python train.py --d_mlp=320 --norm="rmsnorm" --norm_eps=1e-05 --rope_fraction=1.0 --bias="qkv" --init_std_o=0.0279 --init_std_up=0.0279 --beta1=0.95 --lr_head=0.0106 --schedule="wsd" --decay_shape="linear" --batch_tokens=32768 --train_tokens=126600000 --dataset="wikipedia_en"
Each number is 128 + 24 x the weight over its row's rms, rounded and kept within 0 to 255. Layers, rows and columns count from 0. The size above them is the row's rms in percent of the matrix's.

# layer 3 MLP down (transposed), 320x128, rms 0.182, rows 123-140, columns 0-127
size [105  94  95  98  97  95 107  91  95 102  98  91  94 111 109 117  99  94]
[[126 130 180 143 107 123 134 180 150 125 174 129  99 115  83  95  96 119 118 146 152 142 144  68 145 117 113 127 111 121 123 109 177 144 124 113 147 166 146 128 119 124 117 139 144 164 110  76 125 131 133 144 126 149 137 157 169 123 130 157 140 115 116 123 103 143 122 110  70 120 108  87 111 138 126 109 128  89 114 143 139  99 149  76 156 153 134 144 146 106 128 128 152  79  59 120 116 122 152  93 166 124 121 128 115  94 169 132 131 134 145 141 109 122 145  99 113 159  99 106 166 120 154 125 124 125 129  87]
 [119  86 127  96 102  83 109 143 150  78 155  89 145 153 155 153 103  58 157  86 106 183 137 138 108 140 153 100 108 107 110  69 125  95 154 130 118 126 119 129 135 133 161 140 145 166 131 153 125 165 144  95 122 115 142 122 113 147 133 157 113  75 119 109 151 161 140  94 114 118 158 147 112  96 148 125 119 113 162 145 117  86 126 150 147 115 142 132 133 147 118  86 122 116 109 143 108 110 134 134 105 119 136 114 122 139  95 130 143 159  99 163 150 117 102 137 149 141  85 147 142 118 142  85 147 141 138 102]
 [ 53 160 187 151 105 170 147  91 104 133 127 185 150 116 145 166 128 172  88 129 146 154 138 165 141 116 148 137  85  73 183 144 154 138 149 137  93 117 141 116 116 127 124 129 114  92 129 149 159 113 139 114  99 142 118 125  70 121 157 129 123 114 161  96 131 134 138 104 116 146 128 129 145 140 112 122 139 137 109 158 153 138 166 107 136 140 137 120 104 134 130 115  76 154 138 149 127 123 106 163 112  98  96 139 145 130 166 133 124 127 102 109 147 140 128 138 115 112 113 153  73 111 130 124 130 139 124 151]
 [126 160 141 162 120 145 129 171 159 111 140 135 158 122  99 166 127 117 137 149 144 136 138 117 139 112 107 193 190 133 160 123 104 139 118 125 155 141 154 106  99 134 208 113 101 150 136  98 151 117 130  89 151 151 114 117 174 103 128 124 103  91 140  96 126 135  99 110 147 120 127 119 176  59 104 127 108 146 130  80 134 122 146 143 119 137 132 131 153 103 127  95 135 122 147 136 114  83 137 134 171 121 133 116 129 135 127 142 105 168  96 124 136 104 114 130 172 153  94 115 158 153 104 136 127 149 126 137]
 [156 129  85 157 107 147 130 137  93 118  87 118 145 103 107 161 177 110 136 139 131 114 148 115 107 132 129  79 129 149 103 109 130 138 155 114 145 121 130 166 105  96  94 146 106 104 119 153 184 110 151 136  87  80 147 147 119 138  94 124 103 123 149 129 157  94 108 136 120 172 127  99 120 102 112 113 169 156 146 121 143 129 124 120 114 115 109 118 140 136 163 108 111  85 126 166 131  95 117 135 176 130 121 114  97 143 180 147 110 108  96 149 127  80 143 107 112 102 139  73 129 116 176 114 162 127 123 135]
 [138 148  69 144 128  67 153 118 122  98 151 121 110 117 144 161 146 123 125 112 121 155 118 124 109 131 142 156 118 115 118 148 119 125 130 128 101 125  45  75  88 147 111 175 123 156 137 145 119 153 110 106 172 122 163 134 108 150 117 139 160 162 134 137 108 150 108 151 139 124 121 108 124 126 133 134  67 146 179 122 131 144 121 129 115 171  98 149 138 107 134  91  99 133 143 100 145 136 138 133 112 129 104 129 150  83 116 152 147 137  98 117 187 164  87 127 107 142 115 146 137 117 122 158  93 104 142 120]
 [120 147 145 144 117 118 174 132 148 110 183 148 132 102 122  97 100 159 179 138 162  96 105 177 105 148 148 124 121 166  95  96 118 107 148  93 150 152  98 118  88 148 138 160 100 125 147 154 114 111 122 115 137 122 112 136 108 135 119 121 114 121 160 100 114 154 124 133 117 113 158 130 126 132 138 158 136 127 104 143 161 126  96 158 128 101 105 100 110 127 101 150 117 186 164 115 118 143 125 127 143 153 173 122 152 139  72 122 122 142 139 105  87 158 153 176 165 162 162 134 138 149 142 122  77 161 118 118]
 [171 118 168 169 119 115 156  98 159  98 139  99 138 178 118 152 140  85 121 112 169 116 131  93 152 115 152 138 115 123 132 193 139 153  93  88 152 138 113 135 112 102 120 130 131 153 121 110 108  72 105 119  94 114 117 142 105 156  92 116 119 117 180 131 165 126 127 143 143 180 115 139 119 159 100 127 148 115 109 138  99 104 139 116  70 116 116 111 127 129 115 117 159  94 109 134 126 127 144 134 107 175 103 113 153 161  97 116 149 106 123 105 119 126 137 113 123  93  92 121 171 135 139 110 131  92 118 109]
 [129 121 124 149 140 149 142  99 132  62 164  76 139 101 106 133 133 147 161 112 138 140 126 129 112 134 152 147 129 142 180  95 118 142  93  80 144 156 115 110 118 106 136 159 128 124 106  82 141 130 112 110 101 102 109 129 168 133 184 115 116 105 163  89 125 124 127 112 117 137 129 107 136  96 113 137 122 153 147 128  79 144 145 126 129 145 140 102  77 125 138  84 117 122 111 164 101 114 112 135 116 126 133 138 103 158 164 102 154  86  84 147 175 138 100  71 124 124 132 134 150 115 142 168 108 146  97 118]
 [129 103 112 137 137 101 129 198 124 129 137  89 121 123 141 118 129 112 154 149 143 129  68 179 169 127 127 103  84 104 101 141 120 175 142 129 126 149  78 120 100 199 122 163 128 141 120 156 168 104 118 102 122 136  85 129 142 147 126 118 136 146 112 134 100  90 107 120 110 167 107 106 163 138 113 106 155 106 110 113 159 123 123 111 115 130 159 120 117 148 134 173 155 159 124 130 166 136 115 133 141 134 119 164 142 103 100 124 123  92 138 153 124 122 137 125 125 132 133  55 104 135 117  94 118 141 154 103]
 [134 131 133 106 131 113 132 124 107 140 110  86 103 134  56 119 117  73 132 110 149 145 135 142 161 112 153 147  80 132  93 111 167 152 107 133 114 170 160 132 132 170 145 136 150 156 115 160 138 120 129 101 159 125 149 174 157 140 157 143 111 130 125 119 100 143 123 104 134 100 111 156 187  98 113 146 154 151 100 158 132 148 118 140 105 106  92 114 140 150 114 160 157 107 162 144 125 131 128 103 111  83 177 138 122  95 107 127 114 134  63 161 120 154 124 148 148 123 144 141 132  91 118 131 132 150 157 119]
 [134 144 165 127 153 193 136 134 154  88 110 144 107 162 112 127 147 139 119 115 121 116 145 143  75  94 151 118 143 154 115  88 133  95 175 114 100 153 131 111 170 107 129 144 143 107 147 118 158 130 139 122 152 146 107 128 150  95 121 144 131 136 113 127 165 130 107 120 172 103 124 155 100 161 145 134 154 150 154 143 119 131 150 115 201 143 130 129 106 105 106 178 163 115 127 148 141 176 122 161 119 118 119 139 123 121 122  98  79  78 137 109 147 157 145 148  72 143 106 121 112 133 136 148 151 151 107 150]
 [127 164 151 128 108 135 151 126  94 111 143 140 140 129 124 142 148 114 168 152 115 168  91  93 141 152 161  61 123 128 127 139 135 110 118 124 117 119 186 140  98  90 108 138 102 103 137 168 107 145 148 146 114 113  63 104 123 113 144 149  91 163 128 136 109 160 129 137 140 140 106 142 114 147 130 152 154  79 170 139 132 174 109  95 100 142 134 123 119 131 142 125 142 146 103 133 132 151 131 125 140  99 121  96 128 137 111 113 142 186 138 124  58 169 165 130 151  95 152 114 110 101 124 125 151 107 107 109]
 [115 115 143 103 113 149 125 137 131 136 167 102  98 116 151 132 154 160 133 126 151 148  52 170 140 142 126 114 157 130 125  96 106 160 124  91 145 162 130 136 151 137  97  81 141 164 111 122 158 104  94 130 108 114 107 135 122 116 127 168 149 171 122 117 149 102 151 163 113 101  79 123 140 194 139 131 129 150 131 115 113 115 142  98 109 135 134  91 108 102  61 122  98 129 152 165 109 130 139 156  91 116 110 145 117 112 128  98 150 152 136 153 157 134 116 137 167 132 120 111 164 100 122 133 154 109 158 147]
 [112 110 126 103 157 135 101 114 128  95  41 140 129  92  83 109 173 149 138 149 145 120 135 212 133 105 115 132 117 186 109  99 115 134 127 112 133 156 172 137 120 118 149 132 109 143 125 134 133 147  87 148 125 123 100 142 126 111 159 104 142  96 105 122 136 116 126 104 158 129 151 117 126 132 120 113 146 143 131 142 107 164 129 132 112 178 162  85 111 154 149  99 109 134 145 149 174 123 122 108 121 112 156 124 124 108 174 158 140 134 126 103 138 120 119 132 123 108 170 155  84 107 109 163 110 158 141 136]
 [132 123  84 151 137 104 123 144 131 105 133 104 117 132 127 145 104 120 127 110 167 119 102  92 163  45 163 136  79 135 104 103 114 128 123 115 138 106  88  95 152 165 148 186 150 112 127 118 128 124  81 120 145 140 126  95 119 135  83 132 120 131 142 144 128 153 116 113 118 177 139 131 131 120 171 102 135 153 133 112 137 132 149  98 129 113 108 121 133 145 145 108  88 122 135 178 182 100 106 115 115 131 107  91 118  81 124 124 167 149 135 127 176 150 135 137 122 107 129 105 144 135 119 124  82  81 109 145]
 [142 108  87 125 106 158 108  92 163 142  87 142 113 107 113 134 182 133 138 140 131 130 114 127 120 148 124 150 145 139 125 178 137 160 128 114 120 104 110 118 137 152 120 109 112 127 132 138 147 133 146 140 113 113 127 148 120 109  93 136 158 110 148 153 165  96 111 132 106 122  59 138 140  88 118 151 112 162  94 148 151 147 134 141  91 133 123 127 124 105 118 117 129  70 110  86 109 164 102 135 116 115 150 131 160 127 142 106 166 120 120 120  74 160 103  94  96 145  99 134 134 193 180 128 166 119 174 118]
 [140 131 147 157 112 132 158 159 104  97 103 126 101  86 110 142 123 111 126 119 110 109 133 153 120  99  91 104 120 123  93 119 151 138 185  94 113 139 166  76 111 136  87 157 103 120 135 121 157 118 119 141 150 103 121 141 187  76 112 139 121 162 165 167 142 125 132 160 137 147 147 133 136 125 169 139 138 139 168 116 118 127 125 127 166 124 111  89 134 107 147 159 147 166 111 106 117 100 160 118 160 162 124 133 126 161 157  98 101  99 145 106 117 111 114 157 133 120 104 112  93 124 101  77 143 171 105 118]]
# layer 3 MLP gate, 320x128, rms 0.154, rows 124-141, columns 0-127
size [ 99  96 101 100 101 103  99 102 107 102 100 106  99  93  88 108 104  93]
[[160 127 115 168 123 104 141 106 118  95 140 139 132 117  94 130 149 170 116 123 132 130 125 135 136 108  92 135 145 134 161 106 103 137 114 108 184 103 146 188 145 122  96 130 167 147  87 159 129 132  95 157 143 135 147 138 136 101 107 163 117 105  95 159  99 126 102 119 123 148 113 114 117 113  99 132  85 163 114  91 121 140  72 156 139 121  91 140 138 133 141 106 152 134 154 127 111 109 115  86  87 154 143 108 154  99 158 144 135 151 115  97 117 106 155 118 166 124  99  77 124  75 133 153 122 128  83 112]
 [168 147 159 176 174 159 160 144  96 118  95 101 112 155 137 151 128 147  91 135 141 128 153 199 126 154 126 164 164 101 122 129 173 107 130 133 138 147 125 134 104 120 137 159 154 134 169 143 142  84 138 130 122 158 136 144 139 125 120 194 114 111 160 150 147 102 194 121  96 129 128 108  93  97  96 121 153 134  87 137  96 129 112 128 126  77 116  82 108 119 124 119 101 120 164 154 125 129 108 144 143 124 121 104 119 135 130 118 146 118 148 120 146 146 142 147 105 143  83 119 113 123 136 159 130 103 120 122]
 [125  48 102 143  96 151  91  80 133 122 167 169 154 125 167 127 166 127 114 142 128 128 170 151 111 105  99 116 111 150 111 129 114 166 134 136 123 120 133 127 143 132 149 134 179 130 117 140 144 126 141 194 112 110 109 121  84 153 131 141 171 109 148 143 138 143  99  96 125 117 156 120 105 103 110 108  97 133 138 124 118 148 105 132 166 147 118 126  99 148 128 148 123 157 125  99 142 113 133  99  85 137 192 131 126 157 137 102 122 143 167 118 141 154 122 131 148 127  71  90 134 130 134 102 134 136 118  87]
 [112  95 102 153 129 129 164  97 170 110 169 141 160 152 112 121 146 144 151  99 133 168 102  96 141 119 106 164 137  99 122  74 154 124 155 178 140 142 134 153 132 163 153 127 133 126 134 112 117 115 104  92 138 119 183 116 103 157 151 141 162 121 149 146 147  84 153 154 101 149 148 145 127 119 109 158 111  81 121 103  87 114  97 133  81 111 130 165 118 123 118 123 106 145 127  90 159 133 101 107 141 139 137 133 143 113 128 146 153 189 135 167 145 112 105 112 123 161 145 126 163 126  82 114 115 117 127 115]
 [108 146 114 133 130 131  98 122 150 139 145 110 140 110 148 164  89  98 117 152 150 126 139 152 152 109 141 104 156 136 172 136 123 100 153 120  84 111 126 136 145  99 147 114 145 129 106  83 147  93 126 162 112  73 121 122 158  89 116 121 113 182 119  96 124 131 135 117 104 106 136 106 128 119 126  84 141 117 165 110 126 164 106 120 114  91 146 101  94 127 143 134 108 150  91 155 136 106 109 142 142  93  84 155 111 119  95  87 136  92 146 126 101 121 185 115 100 139 102 136 143 129 159  79 178 136  97  99]
 [ 92 109  88 116 106 143  92 145 178 182 128 116  82 166 182 124 159 120 148 135 100 124 148 121 115 112 109 144 153 141 132  87 144 139 114 131 103 115 115 115 128 135 114 140 162 133 157 133 112 108 129 146 152 138 160 135 117 160 157 140 167 118 130 167 147 144 121 163  97 113 118  81 129 118 113 120 104 133 112 143 139 142 128 124 117 164  97 159  65 142 123 121 156 125 147 125 139 100  81 115 111  91 139  97 104 110 126 121  91 147 162 130 124 121 116 158  79 149 155 112 126 145  77 155 104  85 107 141]
 [125 113  87 136 119 133 146 147 133  97 118 125 100 108 107 102 111  98 118  99 117 150 107  86 158 156 157  81 153 133 168  94 145 202 147 134 109 111 123 203 112 106 156 167 119 180 112 104 120 136  99 124 139 100 136  92  96 144  91 125 132 131 127 128 131 121 126 143 123  93 129  96  92 151 145 137 142 107 106 122 134  94  88 131  79 127 110 125 112 140 146 114 134 116  82 133 179 156 116 128 147 114 116 149 139 113  98 159 121 124 102  94 157 118  91 123 129 131 100 120 135  97 133 125 153 139 144  99]
 [ 73 100 104 139 144 150 162 151 114  96  96  63 104 101 112 107 144 136 129 149 152 166  94 163 145  88 153 122 133 146  97 131 163 154 122 131 166 136 138 109 130 152 114 130 124 160 140 133  85 144  86 133 148  89 159 126 152 142 147 151 129 129 127 150 118 134 149 153 170 150 115 116 142 143  99 131  99 142 104 130 112 150 127 131 112 117 153  99 131 101 123 178 169 106 114 145 105 139 126 147 147 160 143 108 117 130 149 134  82 128 114  98 172 153  89 121 162  89 139 146  84 103 147 130 107  94 102 132]
 [124 113 107 150 142 132 126  95 155 118 141 127 135 130 114 147 163 117  99 129  38  98 109 115 129 113 167 119  95 141 104 112 121 146 122 142 160 143 126 142 155 130 188 121 156 125 101 125 118 158 105 139 133 140 153 120 157 148  93 121 160 169 158 162  85 136 131 137 120 126 135 157 158 165  66 116 121 116 149  94 180 132 170 102 146 131 141 115  92 135 119 108  87 144  94 138 151 151 110 149 150 145 147 107 153 120 115 164 165 140 150 128 111 127 134  85 113 142 140 147 118 178 138 123 103 112 149 128]
 [101 140 138 159 125 179  82 142 136 119 185 120  92 130 165 127  86 132 135 125  96  98  95 154 117 137 156 120 143 138 113 134 132 137 149 115 153 111 141 130 131 125 163 132 114 152 125 125 139 150 131 130 175 148 158 168 101  98 176 130 104 158 166 115 157 115 140 157 103 148  90  96  72  75 119 161 117 101 101  77 149 124 123 144 132  70 121 145 119 119 157 114 132 119 121 138 157 151  99 110 105 166 152 141 128 101 134 126 137 133 123 140 168 127 171 150 128 138 107 171 120 134 130 125 153 136 153 139]
 [154 147  89 106  77 151 139 118 131 156 138 158 140  94 143 103 134 183 123 132 109 138 110  94 146 109 160 109 123 160 127  86 108 136 173 142 138 131 137 155 160 159 146 114 120 163 144 201 136 136 137 157  99 116 162 133 157 145 116  94 187 128 126 136 105 158 152 116 123 143 111 120 129 129 128  58 110 132  97 141 146 160 137  81 117 124 146 105 124 100 133 132  96 157 111 117 171 102 110  67 123 116 130  98 125 132  98 126 140 120 145 135  97 134 130 125 157 125 117 119 142 168 133 153 121 139 106 125]
 [151 107 108 130 150 118 140 137 119 152 150  94 146 156 121 116 124 130 126 148 120 134  85 132 142 113 146 103 135 118 127 161 113 109 167 124 166 112 173 129 126 123 111 114 160 191 102 129 146 142  88 111 102 136 136 115  83 119 141 146 136 128 114 108 160 173 137 100 142 135 101  64 166 112 134  90 131 173 137 117 137 134 144 147 161 152 112 108 116 125 133 119  89  70  98 124 167 159 102  83 138 148 126 132 132 173 103 104 125 131 123 130 150 119 110 127 154  88 142 155  91  97  99 132 173 125  83 108]
 [133 120 142 169 109 130 141 135 163 150 122 121 123 164 168 139 145  88 112 129 100 145 147 146 119 170 112 123 115 121 113  93 139  94 127 137  79 134 103  70 164 104 102 101  97 107  64 105 118  70 139 148 143 128 105 120 122 137  77 120 150 126 143 142 134 106 160 104 178 157 166  98 136 142 133 107 138 166 129 128 132 163 124 117  59 107 107 105 117 140 139 101 134 139 136 141 129 110  94 152 126 141 108 117 122 125 140 145 131 114 170 132 162 142  87 156 112  93 120 142 110 118 107 170 136 122 146 119]
 [151 148 115 121 123 141 144  78 152  99 109 138  84 139 135 108 125 120 130 121 128 134 114 157 159 143 141 146 119 133 173 111  93 130 134 123 163 125 123 130 118 159 114 114 124 136 127 107 112 154 139 155 145 154 129 103 103 157  93  99 124 141 127 141 141 142 118 166 133  97 126 162 134  80 143 116 148 152 133 136  74  87  91 117 122 118 112 133  71 148  93 151 103 103 122 153 128 111 112 133 103 128  68 175 175 173 107  80 150 126  92 121 131 116 169 140 138 132 124 128 135 191 145 117 122 169  78 131]
 [153 185 114 133 154  78  84  94 151 139 130 151 134 167 132 121 147 110 115 130 108 148 119 150 156 140 158 146 137 120 125  96 105 155 102 150 167 147 135 152 150  66 129 173  99 149 122 143 151 112 124 151 111 107 129 119 159  69 122  85 138 131 149  97 151 119  92 104 116 111 116  94 168 118 136 117  87 169 121 106 133 114 100 128 147 137 137 139 115 126 113 118  56 138 116 134 112 127 153 141 156 118 119 129 118 117 165 151 111 134 125 150 164 110  82 134 121 136 134 130 132 128  76 157 151 153 141 158]
 [149 126 112 100  78 189 155 152  94 135 141 113 131 134 109 138  95 117 116 148 115 120  95  94 148 136 126  79 112 101 167  96 128 133 159 165  78 179 130 119  99 111 149 116 127 161 104 101 139 155  81 143 117 124 113 133 123 172 136 147 125  96 149 117 108 122 118 134 157 179 146 116 177 119 138 111 163 151 166 122 119 121  91  78 142 102 120 100 147 141 145  99 140 115 112 114 159 106 125 110 172 155 129 148 116 134 130 124 132 124 137 143 128 138 143 156 133 102 127 124  89  97 126 130 123  99 174  90]
 [113 139 134 110 133 106 133 154 134 149 130  97 161 100 133  77 126 175 125 148 138 127 140 143 136 184 134 137 121 123 117  86 169 148  99 131 140 105  63 148  97 121 162 107  93 145 124 115 150 142 114 130 102 154  68 164 132 151 109  85 144 102  98 130 174 105 104  96 103 135 104 131 130  96 134 122 127 105 125 146 171 111 112 146 109 142 143 125 114 148 159  87 133 153 119 150 116 138 160 174 144 133 130 142 158 130 161 135 120 123 128 122 132 118  83 105 124 139 131 162 185 157 104 118 137 116  78 113]
 [147 119 102 141 151 137 127 106 114 144 114 129 166 130 147 136 128 131 144 138 138 141 152 156 139 111 146 108 112 133 150 128 134 122 150 163 121 122 183 120  83 114 151 152 174 148 111 143 116 121  92  77 186 138 103 140 136 129 123  91 144 110 121 144 169 101 131 124 114 123 112 146 153 119 157 115 113 134 107 132 136  85 141 135  96 150 130 173 112 103  93  87  84 114 109 152 142  98 140 118  91 150 151 140 182 130 159 179 137 124 150 103 139 112  96 160 129 147 121  79 123 180 111 183 101 158 124 146]]
# layer 3 MLP up, 320x128, rms 0.161, rows 124-141, columns 0-127
size [ 94  93 101  99  92 106  96  93 103  99  88  98 116 104 111 107  97 100]
[[142 101 116 134 133 125 132 144 141 133 142 142 114 124 106  91 190  92 109 114 141 187 124 107 145  82 139 142 160 166 139 129 121 167 127 141 104 143 147 146 120 170 105 176 101 119 140 111 109 155 105 148 101 111 124 132 100 119 151 161 130 147 130  98 140 133 169 131 109 145 127 144 166  86  98 141 162 166 144  71  87 127  94 141 120 151 116 149 111 109 156 123 133 127 119 114 121  76 125 124 151  98 123 156 134 127  88 134 192 141 155 120 109 137 158 128 100 110 100 102 152 109 147  83 118 114 124 118]
 [122 115 113 165 173 143 101 128 102 116  91 132 110 117  95 129 139 158 123 106 120 140 126 141 128 123 127 187 184  98 132 163 117 118 145 189 142 129 123 128 120 118 157 136 134 113 184 149 177 105 144 171 105 142 121  82 125 115 120 192 131 130 135 184 144 131 159 110  79 138 136 126 116 102  92  99 161 127 120 140 142 108 134 161 147 101 116 126  66 136 117 145  91  91 151 143  94 120 110 121 148 136 111 140 114 150 128 109 128 119 130 108 140 159 149 143 134 142 116 112 131 126 172 158 127 104 127 155]
 [151 160 120 161 115 147 161 151 160 137 117 110 124 105 110 117 152 114 122  95 113 117 129 107 145 124 147 123 125 114 123 108 117 145 148 159 138 120  89 134 129 142 130 148  74 103 120 125 128 122  98 117  91 131 137  45 127 140 122 120 185 112 161  83  95 131 111 147 126  90  91 158 163 142 144 120 141 109 100 167 139 134 108 135  97  90 119 140 124 141 165 133 124  79 137 116 146 119 173 149 173 139 137 163 105 108 129 113 143 167 153 160  96 162 112 101 142 167 148 133 173 138 123  89 101 134 141 116]
 [112 142 151 139 146 142 107 104 139 128 121 119 124  92 114 144 130 141 123 105 159 102 129 161 156 117  91 110 149 118 150 147 107 138  96 138 171 157 118 104 116 101  99  95 146 138 102 143 126 154 120 107  95 175 127 117 150 105 121 149 127 129 123 153 168  90 112 129 143  71 140 156 157  92  97 147 162 157 119 113 137 149 132 169 126 146 101  95 144 140 114 162  93 152 132 121 116  70 152 154 105 125 153  95 110  69 153 120 135 140 117 135 172 119 129 151 142 116 158 117 136 121 118 104  95 142  72 187]
 [110 128 143 104 143 170  94 125  94 110 174 128 149 122 134  95 132 125 116  97 144 126 131 121 139 155 115 145 127 126 118 151 116 133  60 105 134 144 102 119 121 115 104 105  92 168 115 118 135  63 134 112 112 191 126 190  66 144 129 157 104 132 112 121 146 130 146 118 136 160 115 156 136 136 103 153 167 118 122 168  83  80 128 134 149 146 111  98 138 139 169 130 111  94 170 117 102 125 124 137 146 169 117 121 134 114 139 122 101 115  80 137 131 117 122 141 143 140 100 138 109 116 133 115 116 183 115 146]
 [ 91 146 126 140 143 146 108 124 162  96 144 145 160 115 143 134 154  71 146 117 147  86 127 137 109 165 116 143 114 118 115 121 152  65 127 112 150 110 114 114 149 111 168 132 107 130 145 116  86 144 120 123 148 115 115 104 119 109 113 121 137 143 109 109  96 125 129 148 133 134 133  90 143 155 156 114 157 119 118 112 112 178  69  97 135 101 145 133 110 120 117 151 141 152 124 161 127 141 146 139 144 143 185 128 200 131  65 115  83 138 148  96 122 141 133 192 135 135 139 123 159 127 151 121 100 123  92 112]
 [101  80 112 170 134 120 114 125 135 155 102 130 123 149 139 127 167 109  88 130 128 145 125 148  92  98  97 138  77 183 137 146 118 119 122  99 155 145 116 130  96 179 156  87  94 112 133  85 128 110 166 145 105 119 143 128  89 119  98 147 104 109 134 160 118 105 112 131 103 120 129 144  98 112  85 104 149 118 125 125 125 106 130 117 149 147 183 141 128 136 139 133  83 104  67 117  91 118 118 109 161 113 142 106 103 139  81 134 173 134 110 105 150 128  97 141 105 107 155 147 142 114 102 125 100 155 124 149]
 [100 103 133 131  92 138 118  94 121 146  87 136 147 120  87 147 115 107 143 103 106 144 149 139 117 165 138 158 153 128 147 112 152  86  94 123  74 133 110 141 187 111 133 154 153 136 102 146 167 145 139 147 160 153  86 114 153 168 117  96 112 146 162  98 133 123 154 171 119  99 166 131 111 146 122 121 150 180 144 116 128 134 138 143 144 131 149 113 113 130 100 118 118 140 153 145 175 129 106 178 115 106 145 106 170 147  94 124 148 131 137 149 108 130 130 147 119 164  98 130  99 121 112 155 151 151 153  70]
 [130 107 137 138 123 132 118 127 167  66 130 110  98 142 163 136 149 121  84 125 121 128 118 127 131 126 129 134  91 135 104 137 145 139 132 109 164 135 119 117 154 160 159 147 132 126 113 168 106 166 152 146  79 136 108 161 148  77  62 102 178 145 134  90 107 115 108 115 114 139 145 129 154 125 126 104 133 132 138 128 177 155 120 119  99 141 137 108 138 174 112 174  88 115 132  77 129 113 134 134  95 144 132 142 154  97  90 107 160  87 150 119 145  87 129  96 119 161 129 148 136 106 156 100 117 128 167 122]
 [104  89 107 134 104 137 124 161 138 166 137 110 128 152 128 110 165 135 155 149 184 139 171 121  91 151 135 107  94 142 100 120 117 122 119 114 100 160 117 147 107 130 124 170 134 106 124 144 125  96 151 124 120 140  95 120 112 121 150 155 138 158 138 104 167 109 108 133 132  99 135 114 184 123 119 142 164 161 160 142 122 129 148 118 142 138 154 132 129 110 127  99 105 112 143 131 202 159 100 174 146 110 146 122  93  49 139 130 111 108 102 137 164 106 153 135 120 129 157  96 120 137 123  91 159 130 165 149]
 [139 128 180 114 121 137 120 155 175  79  82 135 102 113 128 127 108  99 125  69 147 103 114 155 118 105 101 149  90 137  87 102 111 144 127 108 139 119 135 110 150 141  92 119 125 158  84 118 133 161 107  88 130 148 138 123 104 142 169 128 145 148 121 148 122 134 142  99 154 101 104 117 112 173 156 168 113 144 109 109 120 101 109 180 152 105 112 103 164 111 139 150 145 103 153 166 136 130  91 174 126 154 128 140 138 119 108 133 103  99 132 126 137 129 142 131  93 116 170 159 108 140  91  86 128 112  95 146]
 [136  59 113 155 173 151 134 111 105 157 163 119 148 129 121  80 155 142 139 133 147 128 128 162 144 129 141 127 139 105 154 158  93 100 136 175 144 124 113 125 108 118  87 109 138 110 144 119 166 111 121  98 137 130 107 116 119 113 146 173 112 118 127 103 102 136 180 121 155 166  74 154 130 150 117 119 187 160 122  94  76 104 165 129 106 144 141 118 106 110 159  96  91 132 110 136 125 128 100 128 118 165 107 106 136 150 130 118 137  98 125 166 129 135 144 158 148 104 142 116 151 133 118 173  96 119 101 148]
 [144 135 144  88 144 127 178 130 118 138 143 157 125  99 186 152 119 172 157 128 126  85 128 159 125 125  92 142 139 110 172 127 134 164 149 122 128 132 116 123 101 116 106  93 151  78 113 141 170 138 118 142  97 162  85 155 141 145 150 154 181 129 158 150 118 133 137 156 145 139 134 132 115 115 111 143 149 178 103 134 137 124  91 109 124 157 108 118 144 171 134 119 151 128 165 154 107 143 151 149 110 157 165 115 121  99 181 144 152 128  88 144 143 109 166 124 122 136 103 126 107 113 101 116  82 151 101 138]
 [105 142 140 116 125 124 114 164 113 130 114 131 125 144 119  96  89 138 105 122 122 140 106 109 114 113 130 142 124 120  60 126 108 139 160 130 116 163 114 148 116 106 138 146 158 121 113 123 168 144  83  79 106 106 147 117 172 112 142 115  82 109 129 156 138 121 110 113 108 156 153 105 158 138 144 104 144 143 149 184 110 140 135 126 154 133 141 127 121 163 136 114 155 124 146  75 181 142 111  84 175 141 153 123 111 107 137 154 120 147 137  86 121 154 132 127 100 115 187 175 127  75  92 143 152 151 157 137]
 [163 116 119  97 124 121 117 144 168 138 112  69 105  88 132 159  96 146 152 140 138 145  98 108 136 129 169 156 168 131 143 128 117 138 121  63 109 134 106 102 113 129 153 113 159 126 125 129 109 139 136 111 152 147 143 133 124 135 124 133 113  75 102 134 124 163  92 121 124 122 171 138  83 126 131 111 158 135 141  95 127 136 146 108  69 132 114 150 158 111  94 127 164 161 135 180 168 165  73 104 110 134 152 185 147 113 134 125 166 118 110 107  92 114 126 128 128 141 139 116 127  83 116 117 112 118 123 144]
 [128 145 106 170 163  93 169 140 183 113 130 119 151  86  71 113 111  83 125 150 147 149 113 144 162 117 120 125 148 138 140 125 119 126 152 126 122 136 160 125 116 115 171  99 162 104 136 134  98 151 160 138 133 102  93 120 157 122 139 147 155 145 106 109 130 107 114 143 110 100 143 133 104 132 133 118 126  69 118  64 131 150 165 164 137 118 168 128 172 110 132 128 154  99 130 147 109 141 152 129 130 130  84 100 117 127 131 143 136 136  94 122 147  88 156 112 134  91 131 135  83 127 137 145  85 130  85 167]
 [ 91  98 146 185 101 130 109 124 148 109 138 179 145 101 106 132 101 117 137 134 132 148 103 130 147 114  95  88 114 152 180 158 127 130 122  77 155 123 132 140 174 132 176 148 159 131 116  99 111 124  93 164 120 121 127 126 129 108  96 143  86 129 155 165 103 126 154 105  98 123 150  99 134  86 165 113 110 150 102 105 136 157 147 136 135 126 140 143 100 151 154 138 129 103 101 128 165 142 171 148 117 147 127 137 118 118 151 111 142 127 135 147 118 135 130 202 110 120  77  88 106  99 138 153 116 148 130 133]
 [ 87 157 141 151 109 192 173 135  99 122 111 142 114  88 134 107 144 136  97 118 108  89  83 154 164  84 116 145 118 119  89 141 142 141 149 113 152 156 108 148 150 125 140 125 173 115 136 117 110 117 129 145 128 149 161  70 133 167 151 107 138 150 170 128  92 133  97 120 122 101 131 159 152  80 113 104 153 131 110 128 152 141 101 135 154 108 148 135 120 149  67  92 156 143 130 127 151 118 150 155 137 111 139 119  99 130 100 110  87 162 112 123 101 156 107 129 120 117 141 165 152  98 130 133 131 131 127 158]]